config.toml
num_hidden_layers = 12
hidden_size = 128
num_attention_heads = 4
num_key_value_heads = 4
head_dim = 32
intermediate_size = 512
vocab_size = 539
hidden_act = "swiglu"
norm = "rmsnorm"
norm_place = "pre"
norm_eps = 1e-06
positions = "rope"
rope_theta = 10000.0
rope_fraction = 1.0
qk_norm = false
attn_scale = 0.177
bias = "none"
tie_word_embeddings = false
parallel_block = false
init = "normal"
init_std_qkv = 0.101
init_std_o = 0.0
init_std_up = 0.101
init_std_down = 0.0
optimizer = "soap_variant"
learning_rate = 0.00851
lr_mult_qkv = 0.4
beta1 = 0.95
beta2 = 0.98
lr_head = 0.00594
max_grad_norm = 1.0
warmup_steps = 200
schedule = "wsd"
decay_fraction = 1.0
decay_shape = "linear"
final_lr_fraction = 0.05
batch_tokens = 32768
max_seq_len = 256
doc_mask = false
z_loss = 1e-05
train_tokens = 139600000
max_steps = 4261
dataset = "wikipedia_en"
Each number is 128 + 24 x the weight over its row's rms, rounded and kept within 0 to 255. Layers, rows and columns count from 0. Numbers have three digits each. The size before them is the row's rms in percent of the matrix's.

# up: layer 2 MLP up, 512x128, rms 0.241, rows 169-288, columns 96-127
# down: layer 2 MLP down (transposed), 512x128, rms 0.204, rows 169-288, columns 96-127
# gate: layer 2 MLP gate, 512x128, rms 0.248, rows 170-289, columns 96-127
up169 099:126123090134154146172099134092147168200100116133074157136106096133139117122146158146096110128152
down169 104:097130147144118129099089120162106150105143112089137106124131149113142136130141109176150131126145
gate170 089:112119083170106107145107194128123126102111094115096127126106129117096129123134113190131107151150
up170 087:141121096156123133122114153080143150119102062134073134124098112093129139133140128174114106113130
down170 091:167103118104140109091143077149131197130103167106135137178135135134141107135151129118177121114139
gate171 089:093139130109113116156109153134113152160137128103144109135161151120099118092110127117129196109183
up171 092:105170137126163110123145110082140127105108115161183158127124149126144156148102137144120135133113
down171 098:190122101130172148095147109116092160135087163089116131131139146109134135113156107148138151117161
gate172 093:088138108110079116095131117111130126119131133120145146151134136120126112130146129180092160139145
up172 093:131132124121109164112146145169155137109110127118122157129146105115159120109167125125130155126143
down172 096:114110094125160106121137128106102153138138136133110118157173112143143116113117129140140085140101
gate173 076:139093162100128158104130148111126162166110165103106159128166110095109109111094122120128132152093
up173 080:136123124115101133106122169160144089121118141127129070137134152110151085137147123137122140118145
down173 078:143121198158115149116139120173125091122095154105142167137132124125134160096089094134170130126120
gate174 108:115102149113155116147123134138136096130135116164100104103134160126131149090139090139121125099136
up174 100:117074110114145116088119124136155121117128139153090089105117143152135125158167076083165114140122
down174 108:146101123073110125079098159141171137108114118155078120118135131166133102146127142142118133114132
gate175 094:143128123148136097166126107138121122099153107124166127098107128166138138117160122122128123127110
up175 089:123111099097167134141148148096145110101135102130107113107131114110131148148140146171157125087149
down175 092:141109137151121114169128171159153103135146137123155106135123125092151164100140109083105116154086
gate176 098:091141094113147118126144105118099144102141075133128101138142118145119109132165155131092141137154
up176 092:125150089112116102140164149104122147134095100140132128111124075109068133121128133167123142133166
down176 098:144093128128113137145083118087141157118140153085096115159143098135140131128117114136155141113111
gate177 101:132126162198118110096153154125140102120136120116119105172136132154109146121115121075123146108123
up177 097:134153170203119122103147132134154146146139126090095112163164134116105120125128089094086159118152
down177 082:131138136139131088125086132117136131113138143139138122150104157151081112129118111115123120141148
gate178 110:154124136110128078080120131168125118091147145120130126110142155145144091087144132169094138121169
up178 103:108130119138115180131129145108125156183084138132153104148106095114096145158112100086162111139088
down178 094:134162168140140138135129082128142131109146206094133124118137128149136147132143120090143117117172
gate179 085:078073132102117116150099125106129165161129137106159064135095115123105118121155127198133150122133
up179 097:157147116119164150140176158160117102086115123135151199117156135119168137161128151133138112117118
down179 096:157103125106118168121147073120117187153124131146110108139136137158170144134127116188116134114109
gate180 094:068122160108146126120121139118085136171105120099148134143129161136103129150122156150095160128125
up180 100:094081127147137122157155169099123137123111124114165117113164133152114102124119152127134106129095
down180 100:154112102073157116115161173138124120120128114144137109157116181149168104137161117122146125116103
gate181 099:138161130131125147121107096150110124129157120115130097195160121170112146074137128158133085110137
up181 085:138125117127133111106116095148130164173154150145148119125094089153127130109157107123154150106085
down181 096:148097119109141128106162167093151112185136145144162186097114131135138122143168090171138143147139
gate182 094:133091141155126112136142092115094096091157123118083167111093133125140158119138143122124128128132
up182 096:115127112087169123074123126098138138162121102113130125136159101119130087141150112124107115151110
down182 092:143158099125093120135120151169154077105085110161121153177171104091123186076132132155143094161075
gate183 091:156155116142115142089142157146146099110112114136104143140127112123169100120112101118151132104146
up183 102:134137127066149092139152128116106153157139145067160126120111124131086155143161142152101142130159
down183 100:098143104077114137175123125166079155114094150087133168115161126094091123146145137127146103120152
gate184 104:113111145091153147126151126164110171124144113073128109115106142114129098122126135116121121153122
up184 120:132111097155115144149120128097145096160130104184104127095159115148155141132140137128112127103150
down184 111:137170142142101090101123117107099141113141124109156121158105109136147118143085107157095107163161
gate185 099:111113096098150126137126138136115148162113138141127173133109131112126171136126115125096140174133
up185 099:132096092137123114089116148152120120146126141152115156151079156102100144125103122120107095099143
down185 101:140152148155068173110120165134155128096120140119159105092095147135116128132147158095096089123147
gate186 105:144156139133107125139128113135088143116144092137119130122128123172149089141183124141139117143087
up186 104:152151155149167129129097152109129147148135131132152186131094151125138139138108119147094101119161
down186 100:140077126116120134142100128168127111141144134092089172131089101119131133116108140108148128145085
gate187 095:126089136091094108120163145067149139151116132140126110109133112109136120145103136137131106088177
up187 092:120066108111083111118144154104132126108136131132125164099129127137117102120127157147147121086154
down187 098:096168128126113121122120138121165157131131126146101174113131132164124123135119094146145145121151
gate188 081:114159142141120128142165145156119134127169133095122114108093108152148128119125156130106115161132
up188 086:116112081128163095108096082135111146106122139127102146114136132127102152130149085160065158133147
down188 086:125137122140147176159130110110129124160129085082147126117116127144119144177122124072123115156088
gate189 088:155144136142100135142137134174130158142111114147148090152140123108105161140140137104104157123116
up189 086:151110120167119151146148140154118177150128139126119076182118122131099160125143132114087109144139
down189 084:125109152116167148146095114106133135120136141108078166125098159125133113059110096143117125137123
gate190 103:085092120142125145120178152151117150133118146084154112099177107175133175153103165118114164102139
up190 105:154157153146138133154117125127119148128111123140092080153143114083119115094149122137100107121127
down190 106:143128110108135134120114110125112087142121162135108143123092141076111177135100126132166167081120
gate191 099:129113144137097150107125161111150135169126172133084099119120155121142117178112097164128132093141
up191 095:137146120133135087064133101124131147145157133081163085165144100108112109103126105138084152141123
down191 097:106133159120142123096166137128113107124154097106151113117086103141164110184144133131137142096116
gate192 099:121134139135136141109151136159145133138112102127124122135133132200147111121167138094138142105108
up192 100:091116114121106118149114105126095156127123123089130153109113145095115143153116132138099124137118
down192 106:068109131145107100161111119135117143128116122123116118104136102136124131169101157118141164103181
gate193 103:106117150157188084160127110128146141125091122114109141110152125133136091110128135173110134096102
up193 102:110128163165174128120116098127132156109114105138121135090138143146133130123134157163144168134095
down193 103:162140130150156126121195166141154138179060096092109125092138151111147125112089082094132154129104
gate194 113:131147145156144120071133132113132164121116089144133148129146162169137119090112139160136129096140
up194 102:176095114105143129149118122152114102132136140116116087165134126141074139135113139127135151111132
down194 104:167155135160169136097105135147105151124134121111126083118124141112109098163149132097141137095137
gate195 089:147136182078106140140118102154146116114130151114145095141173124106133154143141093096165143144159
up195 082:140140192111117133130113125122166130114146147086190082142169136131132150135137113092168155138134
down195 092:139125152139112107114111118141149130117131098166144130131101094121135142097155132116134124101164
gate196 102:101138144112124102144091065170117169115162110140176145121105137134111123153103128123136157137128
up196 111:141151105135160088132110096138121101157142138139123133111124096152137139129147157105116160083131
down196 109:129140106110153106127106091098112154111147141155126139138175144129095120122160141088125115141159
gate197 092:103127115123083108103119131182124114149099127132114123164160171122148142113127120142111141147104
up197 091:148103139170131147121115131119144112158139167130138143109135091156108081129115141107130095125131
down197 101:106141147108127125101128177118132150139136144090129102165148137126134126156094130109120158100112
gate198 105:121145165076094124138111083125103112091127136142098144151093130101140104120142127153094101125139
up198 104:142126081214171135078141161144135154151129133134157118113154147166146159140108149125154152141117
down198 100:165132085147141139122152125133133140116104148120182089151146121144150115103108129093158158123122
gate199 103:151119150117142113122103122109150094149134114172147170099177100099145137134121128126139128104141
up199 097:186139101118109185126136107147168131133137114119122144151165162099143106140087112156130151138151
down199 117:132179122077154110120133135146166126148144123150110163118174137130128131155129110168166139117145
gate200 096:144144139129149159144152101095135108092145116126109070147182162094145107145116141148100138121153
up200 093:106138135121113127160148102096125114128125115086124090144179140135145133096178104174108150131180
down200 097:130129124099142121147079110094108147100100173121153138141131095118145067119120132139139106143110
gate201 102:163133093177093136058150141123111136141138138146111123094129100147128124121105139136110151136137
up201 097:064120100104148130137096120162160140155148142120141159106088160147149132159127133082128112136161
down201 106:092139131164125124142114124124130132128132138129149171120167137101119108139116172143137093104148
gate202 108:086165133149080169122130090143109067130160091139131111141122103131137131141140109126147166164091
up202 107:146110125154163122110101137111144183131101184106148164134127156106118121110109162150152085119157
down202 096:128123141106148152126113083132105129104138128083103120132141147177146111106109151103101138104116
gate203 092:142157087116141145137138124181075127130113127102122142114140158142127109127155086104128110097112
up203 095:162102083110137133118112131164071109167088153138145142114145119122127115112157100132132166097111
down203 104:108109132124136103134150164131117179187099188102133093132143188145114101118133097156140102122126
gate204 118:144136106134116166098143134130148099123163141082126137099091131164176112116148161142138126109148
up204 116:109171136162131088122130055128125147140139114144145131133123123090115174121129115108097130111118
down204 103:126109090126100140121144125146119124139134100127101149116106161143133112137110134105151099087091
gate205 100:099155096144115104101142116122085117101131127159127165117136140169170102129128134152113114192118
up205 103:120147152116128092093131133145119127113135134118114159120160167163162088166111138143092113157114
down205 102:120125123153098125111108125147094099113105138100117180135140114133085119095094110105184121155171
gate206 093:126105162109114164095126153096140133115111166119152164138084112078067107157101133116136123123079
up206 078:088163130100147162136153154100140137105105142083107130132095137141097137130099123173167141118052
down206 097:117166097129120131114167152128140146100150129094120123108141189111137145147143148126167179146128
gate207 117:066109146100097168128139124081121120142105129114123097144173149116101109124132152158147120083132
up207 113:114107129136169081123119092134143139120149171138159136094113151170112107135100103120113095139136
down207 101:157132103134144110113109114120163112121161171142132161118107126142139139184127072133147113139143
gate208 099:138121152133123184088126135116103129090086101107160120131098092105159127121167107170141161122117
up208 098:121150124140117162103074116138116100180095191162161143080100149123129112082151156141131127150181
down208 101:143153127130103088118120145177144107119110141135159122141089150123165110120149154154110110155173
gate209 106:068095123159142133119170097140116137149111110141124095090182080092117133128111114158137149160122
up209 112:101136114127142118131132110156153161163135138122129086137128100138087116105120141108143153109151
down209 112:124163123142126167146124087134171079140119134144107114133157103129112106166083130138123106095138
gate210 096:106145088093114116083122190110091131111132112136137113106109110161137174160099173109097127079106
up210 098:125155148062138155121156148108128157133102095173147161115109129066149129133119158148151084127111
down210 100:147143123117124119145160154147124140114082142085119101101105106128152068149151144110119107124127
gate211 085:110144131130101124126127154135126098155109130163066149085131133107144157164155126122093184113153
up211 080:128141120140121136123130086125130132063129154123137089186146115145110122079135154118144114149129
down211 095:093114103161106157134083123135134091103092128138072105115151108132161126171144161096105178089120
gate212 115:142123119161114127096119140131161167098145142116150075116089147158128097128141150118092105084129
up212 100:140116107134120118150189094154085106145111124164058194117127118092103111122110113121159122170153
down212 109:107144154180105156141144106134195087153110144148122144119163100146116120110119159151109103115090
gate213 103:113129124116113145099148116134117100143143143111117119103120115144162145125155145156108178114103
up213 114:128113159167129169133126133127123127112090081113114150156101135138112160067185127188125126141119
down213 106:107104142146143118135158132194140140141142107081075090135160121110154145108132101128164129092144
gate214 111:112134068105139176133143159111097137160074108114108133133085120147140165109080134105088132110141
up214 109:114131092123105151147135138134112129140069119114108104136111141101136170100107124093080138091150
down214 109:154131130136134152167135122131192115113105121141129137112138188140165137138118114107153139121110
gate215 111:087132105143105143145140119152135184116102086115169057163125155122127069092155142114103128137145
up215 105:129104106144127112134111132119123133155124162173143192116121108122161135152102148124135158128104
down215 104:173103139094109140090107098140134086131085132117109146128125083124120139104088083093160134136090
gate216 097:113116166145111139151105077137118094140109121127086140142109151131094142142167159111100108109090
up216 101:128129160117137097158110097157132095142107114118098134130132159112105141148155152125097129093118
down216 097:093110117102147121136101139116173091112151099137135112115116147111149137130097135084166170121125
gate217 092:144101158122080146109148112117143153110127161118112151069120124154115135102112136145075121142116
up217 096:088108119098170091138087127144144154130131095150155130151121116098125093194121131124177098120109
down217 097:117135110084141140127089142135167174163145136152125159111131111057107087160126136138143127128096
gate218 111:163132166144117156087139109083148108125133151083145154149161115085159159110145122057089119154139
up218 113:107129116117131067136100131163134149125149098165102095115098142123148114119126149202150130115134
down218 101:109126140111116115155151091100155115085067130149163105101150130158141103163076132183155119156088
gate219 097:130136107102102139139148160122111115189113135152081084113120131138132122154115116110144142119118
up219 097:166138134103157094122168091148154131120153182126165129137157124117138149143138117147147149131115
down219 096:150117133106155156143115089122085139101150170133133116129112133100138140119121119136149157126160
gate220 109:129114117098094143098116119128140125135089158132089136116137167112105152135120115081128133113112
up220 104:093139121120127147154106104161106123119137131147141113139130150144095117134159183120096148112150
down220 101:137146119098105096083124106111133104131106133115101155112090163150132127147131099139115114125129
gate221 108:095116122118164127109098113116185135127105132122068176176133157114108106114140133140118139124111
up221 107:134157119109098146150085141153119123141089081145147165138121129102147072155100132125110138089139
down221 109:165112127126108093140125127123076132132100116096155117130136114080115163108128136147158116160102
gate222 086:091185131145145152134101115124125107152075154105112135155167094100125135110123160116086151093136
up222 081:143082106121078112110133130115137130109152125163145120111114154124127140105148124153141127149129
down222 085:109114127115133127171144075077136171127098152146156130138118124135147159124149158174100111145152
gate223 106:114083115124130116138132164135096106153117114136125099074126131122121142109112142104095129114067
up223 103:089135118130102148121144119134170149128078095142143093095103117122129088097128138135122104124102
down223 106:168140162103139118116138070125116141101167184126140167164175116139146119138147110161161160106121
gate224 095:110144145131101119125167081127148140126165091128126140146169106140080103130140102085136102111147
up224 096:117134165134097126123152113136129128097153105072125122126136124159077115143139143113121091094164
down224 095:131128095168133081099090155134106164168130153136111120144149135131132077106152065083129099115119
gate225 106:157136126133101142084125124110100134118141108121127098107133109139165106101140177138111118141164
up225 102:147118160124132115153155150071156139120142080153097091105128094109140111122126161141124080121175
down225 098:160135134144093119113109127113094079128092067127143150150045152131138123144130136168099162153181
gate226 103:120129135128133133093137115106125122135141108136133082133089096083117177116136115133117102152121
up226 108:111107102182085112106094149164082120176121121130161129121101116193101137153130115134083199106087
down226 100:096109184123123142137118126144132141105112122140122177160099124131149134199152086076161141146156
gate227 123:141150168102107143140122147147095131130124123087140118130176120136140107107102115111072141105085
up227 118:119142128161124104098162098130149133115127169126151151061098124154120156157155137133141082136148
down227 110:124123125140071050124161118115147141118135150127160128112178108124127110154107138103124090137120
gate228 081:147171141110107148153128124119138157150148114125108136125123127184087100103154194123112129125137
up228 087:154189083103115120169120115115124170152140104129101132121091151131107127105127175142089116113152
down228 086:129175106141110054129131110150116112160135095106152135113093120109124158108139100133120056127126
gate229 100:091113142109156145121126106161151132072143132174147132098109150140155152154106129137116140126126
up229 107:163126125165077107126135161110090121162110133114091142158146108137096120090150126137157127130093
down229 103:114118077137105094141140102092151170180101137092105154143137070190132114124114105128131093125142
gate230 090:158161169123103106126079103147126155110111168120182142120178121146116144104142108106094164145150
up230 097:103135159144107132127064085144132125141128148143168166113152115147101159149108130118103126127173
down230 103:149095156102138108153127110113141163118149160138164159082136107145139161093134135130088167137144
gate231 112:155157063141114124169139092192143151141143133124113154157145124155122147108132119095145154119126
up231 115:097114127137088177122124127134117137103136141163072139133116136155128122119117128089163150172134
down231 116:133093082139138161151098106185144106103103137155120144131128090148158140143098101113057134085117
gate232 113:108094126109116163115136159159133086066131172157170098120152116141178107128135141119135132172094
up232 117:099178124136143116177115147158132101108120149145114082100107147117141118121119107134089155107122
down232 110:154080123109182113102114167145104099112115097131095161130141124118113136146113124087119107114082
gate233 110:130102143108107167174138181149135139136160085135128095115145123111124102123101147118123175092141
up233 112:136131101107104087152165095131127115159122118125111139149156115085160139103090100127114103136144
down233 101:122110104126089110141172122137129076124107141125105117108132122071160134112095136142113163166125
gate234 084:147118105139146140157119129153129131137118158158144146135109176149149127080111116063118130114138
up234 080:150088128137123074170121095153105118122118166146110085167124128155056151188158107136133126151141
down234 082:141115147106130144142142071144115118144140097109108147147176104127162114113112154112108141160128
gate235 098:130150134131117139114095091090111140101102112176118167142141121122152131114117122125140111109130
up235 104:128123133110143074139131127177141133102140104111132149158154147104088125154144067097143120128145
down235 101:152098160107122097139080083110139110102157146110125179110126121142090110075149164101147111144123
gate236 132:130104117129123112112107072076098113141111100111138127138129123122098127132166156151083084128106
up236 122:122140087130109123137118149119131151131131138125121157093111127156095129125126107126111081123080
down236 111:130143126124139119137119142166124122145106113157088152112157171096141132127090123098177159122138
gate237 098:100105138099122134129119168052117112110138109112126170111148130095116094132149136111100076111153
up237 083:117100152111122148093118083142123136132154128154113130105085133186099104182152149091091132127152
down237 087:131126110104114089091095121110135140103110154168100101145119145116144140175142142074112132138136
gate238 112:151120126143153119121150115135098121149149131158163139098145172123120147147124171129128106119089
up238 106:101160136123078121137108122152158138107134116084096141164135072172136139147139112094156117112159
down238 106:131155118110102139146083146151145153102124150081165120153125091130144149152132082168121175118174
gate239 101:087115172147123125094155141137119131115128126133127069104158114097158142134102162118148178111120
up239 114:105141178097153142146170115127132127144106147175129131134065132122150169152088102144131113129142
down239 108:103131162116140139100096112136091101159141065124140123127139178140124136119142121096122133139186
gate240 093:106142143121101145135113135147100106110137089086107140128160151083099157157170159109135103145121
up240 093:113111115134140181114125156112141112134081130136113112124128102119149172125104093131103130089115
down240 104:139157165130091109131129115130116125109156101095108182099138153106089127146115139124135124117125
gate241 099:089183134160140109155120124101124168131115106151100144136121115102143107209097087146080132166141
up241 102:069123116146117080168112119140078173133078075132116146162130114143167153092146117165125105139112
down241 101:099105134119136105171145112135110130134153140116096193144162120142127127137119146126133166107140
gate242 131:161119132096142117135200122145087107154122130110129156118116107138097126147134141118100094134171
up242 121:135140092120089142142144132100130152126121119128135127105122139156115115157144139129101144105143
down242 108:155137142117082136136157159123093146091135129114138136133129168185143132152162172154098126096138
gate243 081:087116118152117116137085082129090120156121143135130138138151136147167147135104132117122162098190
up243 085:133120132094117140112147156127140128080144165139142116128122145126133125129162183159190094155109
down243 090:133118135119132121118139135106158102126062121130153119108126160090145154110123131156146100093121
gate244 101:089129087123129173137157158140172153126106121077127111145168096115117162114126124128142162144133
up244 097:113127132146126117093133130109136113110109133139088085092096124142117095129148152146132115119143
down244 103:127102118078111140141142120135133193095109125110103134134136120149114135143150154101105108059105
gate245 096:124167161154130159094134140131116121115164157110100126118107086175135132150105107159115124145132
up245 098:145128096092115130152133116133144092125170146109156087162149087099121147150144131093096116164130
down245 097:121141114104135080131108148123165135097147076122119139136107100102098118146153101130157157152105
gate246 075:155152101096119127167149135164149112135102166137128153149153129127123066141107094132141104167117
up246 067:095176141176144124119082078136143130085122144161107110152119162094118141120157163109103122124180
down246 082:145131117106087100171156103124153092124110143144167166116163139161174150137114137155118135125150
gate247 085:170167117137084148122131134108129118139107141095124120098102163184116138088158136151059109081119
up247 082:135116092109127124167115131136152166127113121147141134160127119116151121173079110094157123194145
down247 091:129132111125152102092133141136155144121142121113107156140099118084133147160158118144129123081140
gate248 087:134128109094092087134134142129083132109140161167121135108104121129129135155148147133106089173108
up248 087:144149083089118074147125116121089148121117171164140142131119109137121150135128132119154091169118
down248 088:144119164083105126123089127133125081091101116120108140149103123105101083120154135142106121109146
gate249 097:150117122130113088122164149133116078146118121124133158077107148089135091153135142163134166107122
up249 102:116141136152135127116091136106132171124119149076131111150144117161136140108100135098109114098130
down249 104:121123167195152140120120067147114146147135116072121121125140128125127156112163106162107120157170
gate250 096:124121138145127147117147118109163064107066145162192099107109147096137156124127143167140139099158
up250 093:125190130103144138105162107137150132124082144107196142157093145112116149111148146152138161092117
down250 089:136152117179153167143183115122111113136133126104124156063111158144104181130153116109103104120134
gate251 083:126148192155128139104122093152136094125089161099144154125149121139137087135131153106128125112138
up251 087:104092079080123125155109162076126161125125084134108105081112130121107122146171116132138140166142
down251 086:120176108064148143157157114108136129099114132148142086120114092150129061124129110169140140120145
gate252 101:112144140159131159109130078128087151189094140138105118105139129137163158129075161179100143169185
up252 097:143117113130119104153134139158129120069139136154166137131133108156127108125192096063131108106060
down252 104:153107143164121127147129173166106142093134109105138121114128158178167126117150141159098153168105
gate253 097:122119114118106179121130116105115155118149127134137112105143180137106120155145172146125109117139
up253 101:142158134159126153093092121111160088135109159142118140194110081121157194088122108152143115155102
down253 105:123125124104139148109151128161104158151124122082108123116145139080164093078103146105115148131103
gate254 104:141155122093132121106142186092137125126090135127174125150152128095131134112096089155142098143180
up254 106:121112148152096123156118110141107129123127125142106155119106126110137126142146128145128134123106
down254 103:056097143154078103093152144128091116123124118107107089130086117135154146150117146173128133106154
gate255 097:121149135096116129109103110115121153085125118153110143116131139110103147122126128104130113104154
up255 094:113113170172147105130112123111117120141150114094093139114125075130124122169142096121135186124160
down255 099:134119139156079123153057156117161147093096115117146136133108169155116117105105123116152132147096
gate256 082:131117104120165083118113101135121154125106119171142103123143171151144103159112109096131137165122
up256 086:154129084159151091152115123134118178120131124148131108140128134146131104137074124095138128153109
down256 086:078155141157129107104131122115117158192154131141134147117103085133124115125082123148143130140115
gate257 106:129095098105146098114119115116140120117124127142105124160174140132152101135124149125111077132158
up257 111:151113132100172082130130120113148104098130119144140124154124144139141145136125165131116086132131
down257 109:145135096139144106184139180088152110154140117130123123120155121143131133132143097179099140169110
gate258 121:098184127120115143097109120153125146101121150137085137115114082142138155163153161159142131089113
up258 116:127147120100090133103136118143161131144125179136088143131070101131110133146110129157127129139100
down258 108:128098147133145143184094167106153135169149141125139125152110125087054124134118141103120122131128
gate259 108:127119115135173137091101109162104147075140125103157111138140145147093127123121101112117172120106
up259 113:135119113118129105144160103099171158138147129131102135125127136081161114069123157132117100157102
down259 104:091174107120143115145087148156125132103160119123109113072152167089144145111129092082154112119133
gate260 076:131188145095134116130104132155143122117068069157104120143115101104144116121126152134127142127129
up260 074:121104104145124123126146109121144167136161144121159134114166165128136146150115106147137124093118
down260 075:100077148126167134127098114092154132134085133133127147104166114125166177143133166136108113119122
gate261 092:085119149166107128143167149155134124098138167141124162125143135136089163099115073138115161072095
up261 096:123139144120146122146083100122129093095124151129126168082101108115131112157153112108167115143127
down261 099:118151110133143095121094150118059141121124109089127168139098119125130060128151112131132119128166
gate262 100:113106139119129141094126124130135109086103062141139103155089112156127117159180128118141157095100
up262 097:135129094137092130144144119160107129153146158131149143100159127114131120114135144121155100151190
down262 097:183141069136082126130136126156154127186148178073165109136152114107127106141112150158126114158148
gate263 103:117109144094160142132149096136135118135166123131093122143133129121127113106100141127151108103147
up263 113:136111151093159148139126107151117106125170104150104127144133167109148106094083141135177121092132
down263 105:112146101150148134130124135109149102110116113110143140128097109132141126126113114131155157120142
gate264 108:098106055098151150137131125151068137150169140083120132154086136137138110158160116154135121117101
up264 107:128138167083141099183111118145117075127157129141112184082081133093143147130158138135100086129127
down264 110:114133138129144114197130117126156151150177150122093157110081108111119087082153133156113132132104
gate265 115:139109135131161134138104120128159139113161104117139155087132150133124124161102128149130079177119
up265 119:111165138124122150150144151130111154134143109115163145093151110186102162139150130101154141111194
down265 108:133117064139148165119118134114124133127109129147139127119109137144099128100131126098156136110112
gate266 102:140143148157149129134129080136111122144084112161158110123102126142159160161161137119161124154094
up266 104:128084142128145132132158152111134147138153153091073124169133122110066111117097139113133115143144
down266 107:136091089097121096142141149114136118123134122147150130141117146129130116159093098122091137136107
gate267 102:123146112147156131148136154086120147121138137141153126146109093152111136114124099139131120137115
up267 105:123121174120100106121126122139137140132130145092108094111152149138153101128107111115099156105154
down267 101:143140100098118101103120132106147098128095177150178109133101164115120136137123121100125075115154
gate268 110:079115163132131097126127150086135094148107084143145114135140155130125171178122102112138090161103
up268 110:138123123086118166084151141147111095104162154139130163119153138150134175119111137116149148122089
down268 111:169148129163084152105150124148078141109135138139144139148122161082118100171118123208132073131147
gate269 099:124151122169128102126098095133130145103142132132113125166112125154124150146111121124111086151128
up269 101:098174104132118117105094125124140119141176083113123104153126104127095115205152123120112097155111
down269 096:186164118158112079145126092137189144130135131114098117118131083123147122128130138115141078119124
gate270 105:131121163121103163128154114120129155127057151107137132125122114120157109075132146090178138107119
up270 098:134147141125118101176053125107106110148170142125127156126124119134112162143126179104108132133125
down270 105:123124188093103112108145122146080136122104184149116131175135122131116123160155151124126124154160
gate271 102:088116138125136129124104176095118135126122108130145115116113108086114136175129118168123135102085
up271 093:091106134137127129122142166119125149143148085136149105126104108120154151130093107163116117101083
down271 100:178142161110186147122139070104164099121141099136123144098118134156121082117137143112135119162175
gate272 125:112133103052106135098171107140141140134155143117129115150067101101109111125109140098129081170116
up272 112:132131113192155114140108115115129125127097116157136124092168186152128127114106120160117153109154
down272 118:151109117129123105101099100129123139104139122140121110146127172103171125132170157112034073138102
gate273 077:150122109149140125121108104126115147131170151134096147116113132089131132108123089161109147137139
up273 082:125148169102145130155134128108157159150119107128139124120150131163139080137158123142128117117086
down273 087:141138162134118145141114151133089136107120142103105104112143102097093088146161126164177122111130
gate274 092:134072141132106143110129126072116106121150140118098098130139117125099138092138127136146102121107
up274 097:136088139162086130139128163072145163173110129109136112111107126133094123120145155095121173140149
down274 103:110143133135105170103137123104097122082106087120130167176178143097102113158134110155129196092142
gate275 100:128146129135144125123120105162096106109077116106142133147149178135122119154127170149134166143082
up275 110:130122089133084153113139115160089158163157139109145097145155116121102115078101133104149118129154
down275 103:120153157118167096111134183155130144128119118156112147151118159104118157127138103130140117156073
gate276 089:103120111127131125087124158152104144118118139172142137106136179163121125128129106118135130146170
up276 085:126104126123128095125130115094170127102125150086132134171138109155068119178187090108126131123136
down276 094:113123119071120130174109150136129096142120121126103165095146079130147159148078144107118183125124
gate277 101:096150162115134128099099151106139113154097143142108085128100150117179133177138110130142174140142
up277 100:173099085105144153132107120137115143112152116111172178144132121163101112114096167131126091146126
down277 098:096125094132138159162157089093126128099123098122157138146123083153190130127119138105108183117109
gate278 093:126177126107128134133071117160078117092146135100110141121128157136135176121155144140152153143131
up278 093:117142146111085103110130162144124129139133113120147124121175106145113090168112120126130144130169
down278 099:117123108166150102110121169136128173099106131147116128139118146145135173155104077113136115136177
gate279 125:159120093139129106114112101181129081138081112110043119144118127152110118155190086134117132107138
up279 130:134088141106126078139141090168137100108132135072103119092137130154120103168165120143124133135167
down279 106:141140093132090139093122091098100117133105153083108122123143123119132118120129191130122133134123
gate280 097:076160120154146162120123115119095152103108134147164160129121091138157120122114129199144127154116
up280 097:105171106128129110108127112126110161113107142127131167140142089153129140150073128152136108128108
down280 098:115157136131129119121125117091124126131187137157097135152163097164126151166079134080134090143125
gate281 100:077151152154123130127123134139139170118097122106153145141095128121126121121111149119108144188099
up281 100:156083074097115147151095118110088107130162141137121123124132125139087123149141137135133123079134
down281 090:121114179142158161130174113121084143152124121162138154108133132144128151150130120179111113155122
gate282 096:134138149144147088131134135123154109098112142103097132136137100118140175085128171100146122129137
up282 094:113141099143115135126151166146174159126104118157125080152133103127139127105164128128128126110161
down282 095:116089174117149138152113120125122075163113128107123133126173161150144138136135126153137135153117
gate283 111:160144116123134139118180128124093149194125142103126115110116098137157125096129097098063152129109
up283 107:137134125125111125079132176129086128154130141152143105119122136095149135108133144130181097126184
down283 098:086137158108099124096118175195104173182085117150145151090156146107093126112158115138126089127134
gate284 091:119125131120120129127180078128094118157141129099090130123122126091142170123127122146148133143106
up284 093:118105137146154147091134150127135121099123127143089127145138122163165088114099169148142120169137
down284 093:143151100101124138163168154137091100134106149166156146137134068090145123110137071134118163105123
gate285 098:152126096088103157128120166152152129098104161113147126147133140116102117109127141151124119072155
up285 116:146159131126122177149111115154148156082120129126120095133132117158137086161122140148115146108120
down285 104:117102145157137113093127147103080135156129153166123117129127101114090150130142177136144112111144
gate286 089:096131122123129142125099100165084070133129132130181109163101141160079109136109103105101145119150
up286 094:145111156138123088113168156092124153148154162122107138076142104115156145103112139162134140125118
down286 098:128108110110126125109157137161158116133131108156137111109160122132167140086128141128139139165161
gate287 101:091158084136156130095105160113123098132083127154135125130135138167142122136132122127088123155116
up287 102:139128181137121133152121095135089160141122160139130110110106121075082145133115150125178127117135
down287 100:122146170127094172118132089138083143150113153118112089141108130092146137156124153096129102117146
gate288 095:092146150149165133085132136080100166093140144105155093120131154154127137151100150141132131124118
up288 093:139183152117139131134112106119126127090164112126103145131145148110162148139156177148152127120128
down288 100:119108125130159144102153068111114135106134160133106133123140125131121165087131157135125142099156
gate289 102:146117117143160121127150142158153178133126136126130133127137159115149144108084127132127214122117